Each number is 500 + 40 x the weight over the matrix's rms, rounded and kept within 0 to 999. Layers, rows and columns count from 0. Numbers have three digits each.

# up: layer 8 MLP up, 1024x256, rms 0.136, rows 859-958, columns 64-127
# down: layer 8 MLP down (transposed), 1024x256, rms 0.142, rows 859-958, columns 64-127
up859:518488513513516497443516448501487474555495524416529516487493530492529553435462429468556478477520480529454498472410533538417495453522529480533496488499498522500524514527479484522503548543441516
down859:532497472453414513474438462517499471420491542522511444538554509454508468538537491500519560468490426535585480486530446522460509537547495540476500409439615434504447454473486475484551500497514395
up860:511442468495456560457545523481530473475498488486424493516523574536484572484501503475466477475529468574519434471452489461553488531508453501468441533563514481470520554524521527432451573518480484
down860:549556476452580537434510421561455491521518452506543464431520452522527408543542523534547534543454526517548524491550559485553502476533515462561547571478458474556419463442477464504564500501466470
up861:555467534484476524457523548519487518502495506471425558436461470486507417512518503517482512571486464460540489530481461530500451524451462484486511444570484456502436499457501480545507565438502558
down861:481429490443501557445370459481496461421541511521480499552571462497448525466567543498501552462530573490502504540539511481504507555552477392551503428511506553500529472551483482489547448510444527
up862:478460483499472518484527454532572526526479472473527502518494524505534510542447484543479499490505533482535461531441456490498526447489511481482519494508462482492461486416443503446563514522473490
down862:453428489544491421455464513503367472481560496486409552506558525500486474480501549496524506521503494480530497510540530527545445502530408506533499489520536514492522523523471548503471429540540497
up863:540459524498520494548483457454467468562503476449448470491500473569579557521494420560496551513458480481457510445499487478496496462555454512497472542508543526537504490556530485464553536600513491
down863:492434489513458430477553516600518455469532510524543533487483520500506539496512480435580536552505442520488445544540545507493405478530488455564477438427489504500495541564476480522475598463526490
up864:503490484493530586529514452537486563445531515464516437463489521524491516513483493472502506511485459492447504578443507525528509523479550509465507446461543454422482472503486476509509516491559543
down864:529458535456454506482464526471511507530526539551488456520502445535520458484501479486508478469485490470557543495471460533501456475491500458496515545551536463457486522468472461431455478521491481
up865:490529528467511573503515478588486479531442496510498519546547504522518488380503531495508508552487559487486534556517426521449461555530448502578544498506398581532540450551468506541416556484517504
down865:485558439472455542447478472564500480483532500481488448560521459442456533522454540406519615498547460481477588468490487498511512504500550550477439468490482466530526512527512548482529440512529447
up866:515525524474498565476490551577487515514504545470452516471490435545487448492438480547554499529504504451504472492468523495463439450491513464507458417494466432535473416465483522483477507469502528
down866:483487502506483473497553511488476515514474515551470554492542529490536529532527553471472471481484543531427532454471472451558477470516463470507542520525448564461503532478469533501455535517527473
up867:482427547558482604506461485494475542546441501532525525510493441420541442489500528472478483516503530568513432509521476503525517514509413490479491454482555538497547581505568505456520497512474517
down867:535474523482494392490459532478482520467514555483525491533415522504480515515482488546507487582513446533510516452406524572451516504500537497582508566501432458517495494379504472530545526486508511
up868:490512485505471503524548482471544536548485481510468498520476509473534527475570509491510484455473479512508476538553433472587546451479480461520531489500503550496476506457514503525524548475493480
down868:458622496528477433480510604568503463524415505454423460453525547468517475530474553483570505499510531494508496519448533516532545497458512569456484527485430556547514473495492460557503444491552469
up869:440509461585480520533456571538506489424497513459451504472525557595465524484456486494455508514515510511596537434508521387643511470547489510473448471474461517521450523557492460510481438526531453
down869:499492446447480524531558531514511394522584492514504432485445470477549487568487553541550506557503549480472520509507504564475402471513443523435460467526523460532518493470513523511481494496514517
up870:490518445472476464524466529498484508458417458553499507451419478488527462471454495506504519446437475454470496454489480428546439504545471501439547433516502587467486520570442479522475532520538444
down870:509532540526586449445508488467470478520535526434500429404456519533522440504427534488469473554491493481503465496464447486541575525505509531474467579514559524393507436451551469504577432465474562
up871:554425490511431504477428435462487516484456514460481524484461506433420470494490589566538506444538505469488451475485495504493568515479486460536539495517504471510429482463481576471471534516506472
down871:492540512559578444516511548489478523512555490543514399481512446494592512525474445442471501547488453550508517492534501481474486500498534489442495461469503504436532544582533463533498471498459509
up872:515582386499436486505508461532587485510580482479506464517455517514608481515543608438521454488531478471443531569430486582492523479532449498468478487441457481538555456483523563482490489558529463
down872:511477479527446397439469543485462528521451437516445442547528474556505536494421497494506442514477528533486512467535469426510513574561502445532537464537517408536475522467552446536488530526456481
up873:492462540557476499473479480428453432515512516491531539469489456490513521558468475552502448420475553482488486442472506456490575556542554445438532509515454564469523513576433463562478488498577487
down873:573458445401511546495557569484474481502561487539554526459442480492490467541530534512566430488460446537519463518473486531553506532493468500509459472483566511425477483590545483478492543484479474
up874:511549527527502532453473453420497523511472475573489483489494519560534484466513500498477514469461569493511568493502542493478487520504440498515527487450547560541479594534546502483466512473604558
down874:455480503508524528540520474531552450470548512494493534556418551524553575457609467473486454522460505518518461445480448510517500549470578431495408468573513465469459458510498507515470457451487564
up875:488436542471575482506514441560519529524475562528463448491523492455489519547506526488474460451437504518534465567459443525464556534401469526400469471406516468464549533477477468428498486437482531
down875:547493465495447518463437478553482504468510508544515435512488536595511478556418454508463480567479487473513486451490531496470469485442524457519495430551450528506504454538565570579496494496527498
up876:514489485497427476484514437493461480484584576523488474529544490502534513462568494508461467488532452462500611496491512525454493435447504510512483480448515521509487560514484448507534538624547519
down876:549487467462501529526538488436477586555435486504427526511483474466479473442577459435486467501508538514484431490553456505515523526457518665463505526550485571480479505538490474548490551458468508
up877:497526492552435522494539480508436516536496540538492418498477509563562519481536452476535513437534564543464510557537583431444504476513593527501443467471553511465530518529492509405487554507579453
down877:539471510505568494573585518571412478501525516486523492499565456412470566486481492499524472518537434467507487468492443461484459527523456423508502494526541513510531479425524541596498507504461516
up878:574539506565506497472497454474505500474419497483489516449484402516471444543560504491455502472456553467529500444540473472464502464484417451458448508545529492488508505562442520546502422571462539
down878:476524524473465454447487618537522479525421529519525515459518501507535513536456466517565489534505497472583456529471467569514498486528586507493465526442495475586445550494497518494456496510433452
up879:515513498462509422522540568498482524511585546488480516537607445478499570561451439533520522517431522523485508541491462400505499574465532547507516454495490449459468521431518424552576531465549499
down879:485453466567554593521570455470421520442572602525460543528436485561492521441552467429473399494558498536526511420536511562485578498613530429557513521545449427511496558444471472514522457513433502
up880:518547549511539539534475549513490476504495473503505497488504513526423581484487440483508477531465528532517458517479477534499483489509470523473530442438479431518494409497444495466477450552532548
down880:525545499503475499514498460511491463525462445485499515524476428456471552493471542483527457471547417480483494525522502470527521512508503438552530528586508628476577516500558478479449550540443535
up881:546507439461445471534520488531588519505517466430495474514506469441514529490517429497512437489458469518484476427495528535470492528457489516517525505461478481449524473451469571481533525524539451
down881:462519489526437469442503508384590477494467487387562462497506530470517408576471574525520445554464490442578478542505474534504512507458482523493533495442550505489471469500536504578524547460423456
up882:498507471466542537439497489455541450433501521442464537452523466553509474441481491506458537537440501502551463473461517480594513484435542432491454505560537614508517537516499481437405550510451510
down882:512488464545486519550534394487523506508485483556461522502470528550507483506551442497510487494522480530472553436492484524503480531503487535505459505455489498492561575439501504506525473461497484
up883:517529523465465564498403448542459508481550499506589556487433519565523484436504501590472415447440465484550502472486496512492548458503556460427549501458455477480556538540547471561491488557495479
down883:537477436502504419504526535564535458526466470452523434520517505460457551562451502491428532505476533469456520537525459443516492516526466506532547498523524469537500522511534515517457484389474503
up884:474480472528485479500417602491523530464525455514472504546553503487481523619519559475489573508497520513517448443484467514495490578496511439476510536571471490481540511556520481476452464585464498
down884:520464520399471500470532516509483554578494474343496463483472551520491473527500470511390500527494525439486535571453497505533412467522563416504544503549552471513506502516527570506499483452537513
up885:534480531518492479479490483521509455505476426490478480451511477523544471465482481545502492503456483515536499500525482476515528511501500540522444510464492497506477463524422454515508512546527544
down885:515555456484513495478538490457485537515510498494474488524469485480456505511616560480558503570524523550484522469442407505504453458451479486483525488491435506529577495413639542474482460473501501
up886:498505542524477536506505508430575483489524450511482541521458452522478562494515443492567484566405512533499582447509525509507513470553517529500460530492491528551469464491505567520516522438474496
down886:505534482503549486471485463505467525509475554511547550397470547454562469532551578544453502506516517490494442491421466492530403467589542533514508513439470510534475535467487446472502477493500498
up887:519507492494520475496519501490563510506502525493482476507511488443510501507479535498525458531480516536479474545517467542459546516547518525534488524525525564508501472425503435488491488537516499
down887:452552491439508430482505474475409525414469511435476476568481593499498438468479521510474591393522454470477523515475564520478595492474511546491484627530441552471577489545545506484540537467570508
up888:492544482476500494471486509474489459521523512542542470557492508525468541501527510441448500507493429516534422566471516521476535536423493425505508479494492497481533397518464486450402516528568559
down888:453496493414452465487492465496517458468540546487556468428532539413470468489529496487511528573496450490479473517566514511567470420522499441537473482502506508542556466532504513471484508572506495
up889:532468547523485483487513480480521364546511474422467538480556464495487485463475479557548478543477490529552541528529482515449523493481468429441528474538512563557487472507451512490491512560484504
down889:511484550426544484503515433537498484473450516449505511507531512543550431481502488511532556457443468516526485515533511493531594470541494489555463513485482504436470478527547554459555505482518485
up890:510466480501503528485429478515448495486471545486465462496546527525518589557498501508418455502491493441527517465468462467560507517502427483481507500505515544516536575531542487463454427501420560
down890:424523515591505393432550563452485539474404458443444444549439525518524433477468457473527537508515526492475485519548518514476511462493487480515453582577497494558509501490586453607514539456487452
up891:527494431427440491533499454547413488532557429530513485511455567516495475501499606536493551475501531519503493465495535551440483478505573488542399414413490533500458454476514470479468471435509503
down891:497526429481491519419519492552462532488489554485467502489494461484544523543497443489496510533526529459481559542595537545562501510458458539471507538555432525470420429502494494470512484476509448
up892:527548482486499504510477536565537523521601538520469500495488472514528536462498514508554451491523454508535495499517515473503513502505447430509431499513450479467503517536418458522468548493529486
down892:493521457450485516462485486529536515484495509505487465444465586449479488468632470543551556533528515480470479586501454434540506486506503476464496483554511534476503541482525535486499422507520518
up893:524517516447519403531521519541487514538540514516469476476517534517428527476437503439529477522556507502465462474518529440487514552567444506435484526574505527585441491470511404527473520560501503
down893:474528499486479468563504455456516545471400542550491564540548484457473459505537464512530458449452519540537458437515509583457469485496494503447522452491564497472543545459442534485500500449489471
up894:478510563466483559504508509492467555553539540488403539477459424532488551545587492542501468576477596484501507501491481540467390521514514502527524474469538515502596541478471544529549481468524494
down894:525505485514501551470524479545563471517505541536497459553498549554586468489498540421543499444514392511512522476463493522547511509515458583420549493491502451557397474495516474453445518566483491
up895:528562498538479541482558496476516501428493577558454489483552517542471545474463539550468498504497509501519487497499454490488535535439578524504496490449485484476436518454505457564571527543428512
down895:497460491555525408454468484475476458542428530531502522493427454463526488489496496527447484446490466479507539543537530454503452534511505501417441500520477494472484514429545507451465545466555501
up896:458524596501466499571527532511492523632514508483472467422541534481502587513487523447563480538528475503445494490423451458543490566482482454501548535559457545501532536490469474458517548493449497
down896:475529556511537480500489526544506450462529563447458430546489475494432496504446475515508374526504510503483548559514429484544500479574484534497444482436484509570472446538455480538488483498492494
up897:441518471487533502462468516486489508511516506492514436439487564523519538447439511472485515463534563457480529509519506471542430479546387540573507551498567545474461552529531496488513442541559574
down897:503454490513519541454475478502508431547476402472504506564502472543490519490469465542484532558514449487505498508546539501474509530558510520539494424518510492458478575501513533488524469484506475
up898:552546509456511490469535514441487476462521451530517480538485465544460559474454524483436546627485559487551501512502527486451473526567468514384479510478483479531538572491556445494476555535525526
down898:516524464542508520476459494508494474529506438554497518499461463504480503539484537533468482503556516476562590525538409419544500442433487439569490489559473510474467429510471481483523442498546464
up899:443488601561466442521612531548534509504546416475536512418532494510475483426492537476422533489507477454472493500433445484479463509479523534563492441493449571523502529487528483505579534469527570
down899:493492490467470518470493485535486512461478569515455527428534487442548468437540541540500581497482509502481525478531567517478460528523481461522480561466476492482549527552463549426447465509497470
up900:504515532549502513410459452533555427477453545494467488590512589459396510489485537471517535488472499520523523574523530444534547496514529470559573498435505508496488513480497470546543460466522417
down900:512458483514456467501536458496548505548521558518586564515430512504525504489568484520466499486407487515446465493444507482451445541489535519435485536554439500580475497549520547504490512509484414
up901:531564507467530563472464557554522519426547465466454521452530421513486451438454523492541551512476482533524461489481474485464435476472516534509447527509487478514583468520498488508474450450426550
down901:413483562519458488529541446491490528475476497553502547523509544562538571501500513527517475436523547506457572483503473449490463474553515474496480473516558558478475510560517530442560527581507600
up902:500503548389472532528536550523523492521516471510488547544499481537470598462478497486570472491501547477446531521503481495534499514496504518500506548453542499491565539490444433485512490447485532
down902:501481447555582477466447528505465432517492543516468448480544486483504495515482475530415486502495418520498465453476476477478561506487520483537497558555476499476528562507579550497568504511545503
up903:520450483569485456568525470420476455470530468510517520472519521510470509418418479508526417506469449471514483556503525447507488507488394504491446510483486535486482551495486473457559435569537507
down903:512509460474509440471462421454503521521481505451552520482514486563516482554538558505448488489497500516412523454529561482467484468490558488501577601600527490512503511476512603514485646507423491
up904:486564469566558539596515488457513485528512538555502542538449506539488529488479478467514521519484521489513387526554559526553514431477548510512461493444446508472527485500494515467601522496540496
down904:491532506470476473503475530514437478480443489455433500457450521441461503496457554511430507491484499519401572534447534449501543575531448453458517481514509506486516528464509465513448483564468531
up905:485523463458476451540567412540476488515433474539505504549468531513548508492508479427448505501456451469523494427498494452431494525554494540487551500508453480498406537480493478549529488476375491
down905:553493556543446479500507499501498452568515519508485508545478477480501433474464510489469512414532493511533521471506510496506394406377501536532507485566550409499603475563509463470473526546518519
up906:487490493458472448456526532538544429484513561516448458479447483494452527465565488435537522523525431527478423529459489509525557520428514527496518464427558570511485536401476466491459568495521447
down906:590474451533514435530534540480463506539515531499453522558506448490482505452517490544495474552506539462472565507524501491469503498400487476545534517521470443539487484512521469528529442482538469
up907:471528453550431499515500519478540568477427537514578461511560538472482437508536515462479491580444454470493536486512496450486496497539507498469412486514470501475485429464501559520533502504435479
down907:551521499447557484539554488499458551478494497492491536504520475522483506514464546522416521491418469550496496475516492504466436495448507504530503551470495460526453489457473502550470515476515529
up908:513543499493456474459459505435495469508476545553469447545559510462492555420474535447546439507465529518548448502527489516490475525507451508529505502527549487438508538527511488490532484530433516
down908:500441482508541493554464468512559537466474502540519541533501492487513525511469546474490473508562517404503531570481536502475487456560496500586495397559476567480442474486441492459491454464489503
up909:552450446468439500533531499551459519478438524486516572450534419526546484517515499556511489481500539460467524412556544515430483451588484476477527515504492482488548519510486532508458497505534596
down909:498508454599564547559501477449523447547544466483470473509518576501519440493554531482546459470486478447489556488484495508529441473515481489452529489485446458484485555466535462541543463502502462
up910:526514457499504477506510527527441558461557565549485519438536493517476456520443493523501493414530491471504510571482470498529576539515485543507481484457503501536461597477521458506511498570563475
down910:416515527474476504455531465502510496484526509536443471441509451458522493552447467562514478506541474406506485521502573500555530440469476492481511458515508556486502528548483527510487487469487464
up911:542480461489506568507523507454526490572416497553504556553508525494483519454577504471561485528465473559491528537496464489509497506539526536541480456473548497495475445558518480446489592499509490
down911:427474474495497491490535502473466513465543500562518509460477494536491517488430545508520507489570492409479530473476494401433505572549509508486553516492513471567523465431522498471479504496521558
up912:599497501475513525528384463555479550538592449496443548467496535462451507447540479539524438471464467509526534496494541509465506524502486466504471586541467505523504560506453485519511469500446479
down912:461470515457516533460526603509517484453472567528510474500487478562536525523530521489500606492509521503524503487494516486544505485441539515483475431535507495468467511498548450417454491474492496
up913:527434475578456463480487539506608483522514465511445480462559501517519445445491513492587518452521546543548539454484506506489405450483530594552486446508495493490528535509510425591535470450577433
down913:522546491512545495535478498504502479541485530495470501520542529457457509552493473507508536541468457508386493533493569521539550502523530520504486536468446472559513515485549490421478521505469515
up914:523492555512561535424557486523443516426487468477503481467526481482447541517525423536459464534525435481541515533485497440465550469540509523467503493431440479505468546479491476497499528552413509
down914:579530492487486452563437486547496549514536556519497486529485492554495453467479479541556567546443499468426466522508484489523488502478518492476447465521511491515521478508542562427463518434542442
up915:557484522509484560587479544412493467493453528516549535450480553561467500564565522471439557515475502412535474543476527404524526523435431462469495453528560552475453507542497396498523434489462538
down915:530516519445453536476492534515496543489462474459500531509468415487456526465510556516543463606563524487493459506515516493496543479547584507523520461543546512562498497430518448496473516523491517
up916:520494514505516424444490503527482517445499494508516524494491457529516582577506478548510504524515490503517484518519468472546462507504447521560479483465464464514489562496511462513482525552533531
down916:534430481549429457528512479506471535464497501416456461457497514521564396466517588458495464489546582511552514481477484444470507502431528475553519531545449525501462510520558487471533492528488482
up917:511512479503499506468484496506491530505515447540540513518547527569472514450515547501503452500511499503545508555452535594507522496477445519502437491523508536511552474443473526534489510550436512
down917:525427507487484500515498469497496456486467571463434461538461456459526529529476514500484523535516517500411522431533512396535573504536497453524580470527503406457513535528522519483474523460493533
up918:499424527443495484533433482504484514546565528487507416456489506523544535520489499511477516470426509465498484603495442486557544471544535496543533520559465489475478538447537463497482529503524504
down918:464528449513487480531459493458494473550456424525540541563509544616545485508583468483523533516534536543486484441458514467503390481473529507496498554468473425476528438507398515434553428442500453
up919:472534519523489436381456447570460543473478493521517534553530524461535562546464523548560464597547522445492464511468474428518519553443500460545535461572457532558500433514496499507531452567541524
down919:499518464436465493486532400445512597516465503458483562458516495465516515431507532488487579456534533500523494480467503514514429508503472462459552484421355478446466525493508451544614536553451454
up920:530546497521432498448473529473555559447486452579564579468422505503517460543529512392477494512503460566475486443548475507552457494549489471539483537509515508495501546601464502554453522517473529
down920:496544515518553524437501495505431559538543495498494479509483477508447519491497502494569430483489492417453507472531465576474486456459533545501458466442504505459524531448499518445607512542487525
up921:574482539513487474499464545503452472492488563507494487518463441536454478557454448539473495450518544452505558530542459515535599498482466501466467497474532508516462509496590525511472373451531531
down921:450528460451443500481538439534500488470527518470498549505488520438491459492479506485521431559550473464538485592558494533504568445508524470476561596536472438523493539478439491460473485488514492
up922:555518508461440560438532454510546452563466531497512592468482515503455499487551540438498493477470504557509479511449480478556487538546521417561480521503464564477497540541436499457538489416480426
down922:493476488517528507518439469568450546502506504501543429477491488550529484493481495508570450436527525425484590524532492493488519483549443437497610530496462494546455462450563447480457487523523527
up923:472513494528513502509494495480423515502483524551556493522501507480469552449496591488502505425500521469510508470478475453559519435522482578500537443517528555501489518508468484513618493543524520
down923:485509466471476495507533496532500565530540544404514539423573491504565463552572463451570530502470510531453506510531470502501469478517463430513436540492570492512494544541461549543508506439455488
up924:513562500494500520470461530502494572567457515585501498520452428531518570521547556455485487504550482450437515530487531454514548471465457562468541491542520489512382498566460478517513462516460524
down924:553456590493483498511486527518475558517421489457523475510516422490451445410613422484594545517487479427516543508522463455560487511512525512543525497422488596408486529481543511585509454429549526
up925:541486444424458579479512491510458471510503472480462529549534509539453472484470553511483541549522481545445464499477433480473460530521438520527441467502479454482496491505465512501458476542528448
down925:466541552508480536450503522495524633554452510587466508468505451557467500482500478527516529482520503440402518511436600496495558452514498472395519522515505507540510476529550432489512475429450501
up926:485477559524486464537566554518410464539570534538456537490519525567399478570412411518425447492513478432505511461528518525491412475535444431546490582507509562445487543513517498445442494504466436
down926:551485461478505562505477426550516508495494536518515507548459487470492535427500548476486458449491471559532506532542507528527567506500521540511449530464565483491500522506540522505539451493486514
up927:577501480522493490541472533495601461547612467523452449445479452456501481546597495482518488465510442506598446462604503535542432531480426435550547439441475494500471522533456508445499476472491469
down927:498496546463450455546525540501556554411468562489497505488519448541450503545443445484487447488450502558405535442457487555476482565546490505500523560477474489545531491483468495477464541491401614
up928:528410503424473495505517458519468423558416436534490544508487481556465567475586501458467479490495492478464480504463529450611545541530485480489527514550449478532568491608431481460551538544507476
down928:475514457471575506569444426440510524479530491536517449516449468479529549494422523508431456484429453473496501523522503541477487510554517481536463509507504540514513471483457465574496448519444542
up929:509522492500533455479459510525511510550410471506564554513495513440527554457468597499435492465522567535483499473453507453509475563520537536507596479533462537442479469588574479506514458504480470
down929:548530514437433510471476467469504539538477511546527493587555514473506514497512515493573482512479476476495411508514515543498518510543531497469424570478437418421500474471500551446532426484568521
up930:499486566515546512457505498519478462531527502480473524483518481548513498505467528532526451506585450443509472531476496513471452467505483593504509502480482562445497546512537533523540533500471498
down930:493553445492555502499547514479479531435525435483452533520483428543524548507512525528525442484455534545454485488535527510542548514461503507499483486547477433460547510491470483530471509526564461
up931:552498551468476526482534500511465468553449463458549457468498471462507503572410550487531432527451537526521521535532507581479546456463444397515564512414508535497513450463433467534591499500445479
down931:480423540424473448541486413497471544416499543546502494462511441518529556568494557491552497450569541527472425522446491400511446545467462462443528541471485560530500456522501489480534471452486501
up932:526545439503468504451468512485478438541502460538522559505468509534503470554482537502542408478436495457548385540507477464522437515546455426504509508502558474571563470456516476426503464495487451
down932:508472513554511526527547580519473587469495474480477425432528546474499502451518448445491620515515567492556548477461506570516556516504553512541462533462478484481515498470499526573543492514494505
up933:449451536476455492515432511580558475480482439582507506529580515533496581547526462505546466451512470453486482512505476540446520535557478524519527521445503521432520509424436491592549546553434537
down933:438481488604499511490582470495515499547422545495543522485495514535501531508477427458428482467584539498488471555531636505396515512517558530489503630457508514537545490507433461363539545496518454
up934:462511545519474533528468497535519506480521500452471504549488563475510463432441517421470475540503540470476434491496470455466487558489419534500518531559519517440545502512497424479534534463446480
down934:457535497554535622535552573531480541500494518495545408459542519474518505458491458510499542476449431495517470486507485479491508523440428475456516483568539495583494507579454521468449526471535478
up935:478497409548550498577421521488495556574502553497507556434506482431501522544528430496570521493526485562474535476558459556468517464546533531526461498428468595489498513494485470469615557508517499
down935:531507508445440428519498517505476496557501442420593501536453503503514470523486556537457546463556514478413519524508513603522404462507540483449496553438427501530546477556527452505503473491547527
up936:530469460514480473534443483487447510496496470424522554425450542497561527443519521475532475492478501444517540501473538458492463463482543515447510477496443521523530533406487422516413514523543468
down936:513495493546547541546505558535587508477452528540524396506525535526417538505594492504478565604522439509514468464512470465484496542493472450536562497506522521535529456523433557471493485505477452
up937:501494512480485475482410538505538504486503481513518450481456488521493516566575512539438529487466489431490521375479540562545445536525488497548496470530543568472477473514496503481547502491526527
down937:529582504498527469505502550494500525471545472492484524450462585491466518473500496501514528497496504506502470554497485575479517499456509419504560552535496499481558413512515545466496586443507508
up938:587520466521495465490475497498479492481565420555516490517454475552566489509465448519497464489434478494538482530551555438465511520502493526526513529552458514450454470553515448547541526491544453
down938:483518562484468500501564474447505495493462558508458496538520515430490491536507478467504538553460451514468472526500463523504424436475581496499517465461526539485512482471487549462505484488514485
up939:466581480513491490517490471480599492450468527554475540472475548482503515453498492504506508515481490502506561540466569534508523425536482506516513531507523465503417502480561484533401485499482470
down939:490493568482494595472470550482545531482514501439509525510479486536514535491481443525490506471498487469583497429468491458444447489493446510458428453515508526508468470494451586467507487480502489
up940:490450520484497527593490488547432526434509531463447527498490471509522489452488505511489475509545525507480478583489459534444571584498476498509456506466523462508512544427486480547491498519509515
down940:530532462529527500434464449484459487529519512534524546487465544518541432506456530594537540462552478506508541521446445495478449470446534514530511521506476462480426502474506505490514464512423543
up941:531472431454502479554480468521480580467498555502461520549520478489478467531488570451419563485465525508562526530521450487511513571436496510479587446454529525466503493564416515554453514504475452
down941:456539517481437470503540482497488523554474444506498524529453494454476546513516518501636448437491476545530544473529532510510492470513480477556557463458533348514574511513495579429503483421457426
up942:497565504548458575560464511419518484494460559449486491435532522491471490437501549508500537526449537520540527471496439376473481569587472445548528489543520494465449516492529447536485483590583529
down942:466494477506502423467523479579489499512506481485495548543472489429476496523506467459449464498487510475538464558469515472495491441415492505566560499500477543546452523503513504429413529568481553
up943:505505493476441507475551447540474493568510463522551550515513498490524503459469463522514435503494438439526581426531583490538429416497481444405491447512513523508512498443561511513485537530475520
down943:542500546577514468483450487462457479453477504493399457534506492456473505535574509463496515545511523492520488544503461553415532574465495504625534485526465452515473524496478482512529449522437509
up944:528422485500524440473490515497494516499568584522487492548499535508503466453538604479458512516494490564523481475494458460519573437541461516510544456466477502450546576592525505490507597527553453
down944:432494498570486497460575517548471477501444474470512499516494490514511451475416504493525536439518572491509549460441508517561611482444505462513468512506463425456553511558506529530528521486497453
up945:535537526552480506556515541554504483582572524488469508475559434481496457504507463471452446466521528583495479507423546460479498506520469507466437475505466462455484477540483471543565554520564495
down945:468509481492509520432464471461477482415434463492442470499455503493434547502490486495547590522505407471480491445484536449483467510532461543502508524521556533540474536463535559468472534516464506
up946:467506459436492468451557487538474474483492503478392469549543496446447552534481522530570490497439486548482539462488544451485415442513517463514455550464450530491471545443480475592533576475451423
down946:492421473628549549513470518500483482478513443499549488482512453504481474578460438484542475482458460421489524494535493525461469491518467472504541481474503557475506491478564449562453536501513500
up947:484422487464454513486461487458532490447470537545485447569379437514498509480527532577500455538434442495505508442460557478550486512491454544467496486502500463513520497404450459540520541494534541
down947:515548497474513549468532515494474521484539550510456493474439541556486540500455505473477464493539480567481521511533513504516431537508571451585474461537476487533580460500455534536509485528541532
up948:470483502459484500465470504595565545525540454512514531460508535495513506544461533486517538505518497520457492528524439541468475512483533427574451525556459507446563518521466532494543480498505476
down948:535492540495507451454445529492447541526438473466509451518551471483564471459537466464527537569429521525480508492478434507607488515477522513479408499584485519480453539501532531429456497521527437
up949:495563521441498488494500445539472517533545473517520525511504506459541555477501536544468474448472440473511499560507504456536521519471513534411500480494480472541553515546507488547452459533529476
down949:524530481497433465480480499523456489469435506477513496493525545486511468524502488484469553500527471535432428483542485552550481473493437427550500459585502476487487496422510465434485510505423499
up950:561514491478568518526441464525575544498450449528478507504488505577441460472470469545521498540438546436520550511471494457517528559512488458493473440469548480488525515463526492505520466517605556
down950:467510508461460497462471537540537485537548533509495490485549521535509487511487469484523502509539529545559504564534488487555449418471559475451518496514507543510516561461497496499502548518525527
up951:520496552489485458539515494456475414535601546494475479547437500522553486565499512494544479547525493535455550470519402474471456523560479520486490455574514552502608424518445452555519506464505503
down951:495440534469482500462520479419492538447514464575523550493590539450434513533471523564461459484459435536470468521478424496494429473499411434464480496609596546507501498473540531442449508435554554
up952:512437544429475513404604464443554588426525535530492502543451496467454458469553552528466464522482546510525562508529448525488446572505478555507524469536484466505494471434452477498460469529542513
down952:548543530491532492563547535547500542596537528468510463510514476508488498473423500491475498588469547492555566504519510548447527504513515556482447529527480493506545527536499503550438483506439529
up953:454521519522548500539487455529514463518508450537534518568550518503509578499546499526485531474444531431542441420478443517510547532493472543505551437538509505458427541515483567481478486494430418
down953:498447436457505525466563509496463503507547461436571478535554492502522375501485469496483493470486534468533529461530492542466490485518598538548479513518541556504533437544470503532494484515507568
up954:492538444540525512513545531522540552511432443505483573463500560589405554477492527508501517454453483497460503484548487467512554539477451547542527505490510474462519561557512511520471513491456498
down954:526440543516553442479488470525450492474520473528508481504470513479532535549527502530483442538496455539533507482463513499502508466509528465460469448450525442516559456485495564460411514461568494
up955:501535473514507431384456450508427519528475554437582465498488439531507608476486395519436505523482524508463415539557535479490535447502547501518449464481517529465439473528457510591531558515502468
down955:493480468472458437510452519499535509477477448531526535500473480520585449528470460483497452415548551529528559506487443522461423483527497484466497530517501453518449518548550459572530467559440555
up956:544518414509499480592555534462424412458537484610498574495575442534443479441509528516480567496520557523524519483491578496471532543547519492506457514500523563445483515574504438530492521541497480
down956:506452518512471524447483531522502554457507559508545519508532523439460549495449538557521491496501499567494571531521508478492476582478438487573521502412455427501494519425512466465543548522567468
up957:531485469444426625550527548573543506524512453459485475477565521551475502510493502406441534432466443453525474478546509450553507507461483525517455482583495502538407508549546484511505495554508521
down957:493489546547568461469477477538559571468490558484491509548469458447526592518474543538505504577467484526501514513449465491507555513486499502509581499545483509513493484518529519468508524397461528
up958:487543406510495532494480505570526514518515466498476517533459493591493475425554542439496473479509564485529536406551440473540526473506501594446497437537517583502481572500445495524536460484490497
down958:474495479500592519538444467446527498537490488430548572470481470538543542531510470504447497479514511534534473486486513526500489546474475414475524530479404524472502522508560446503444529489395498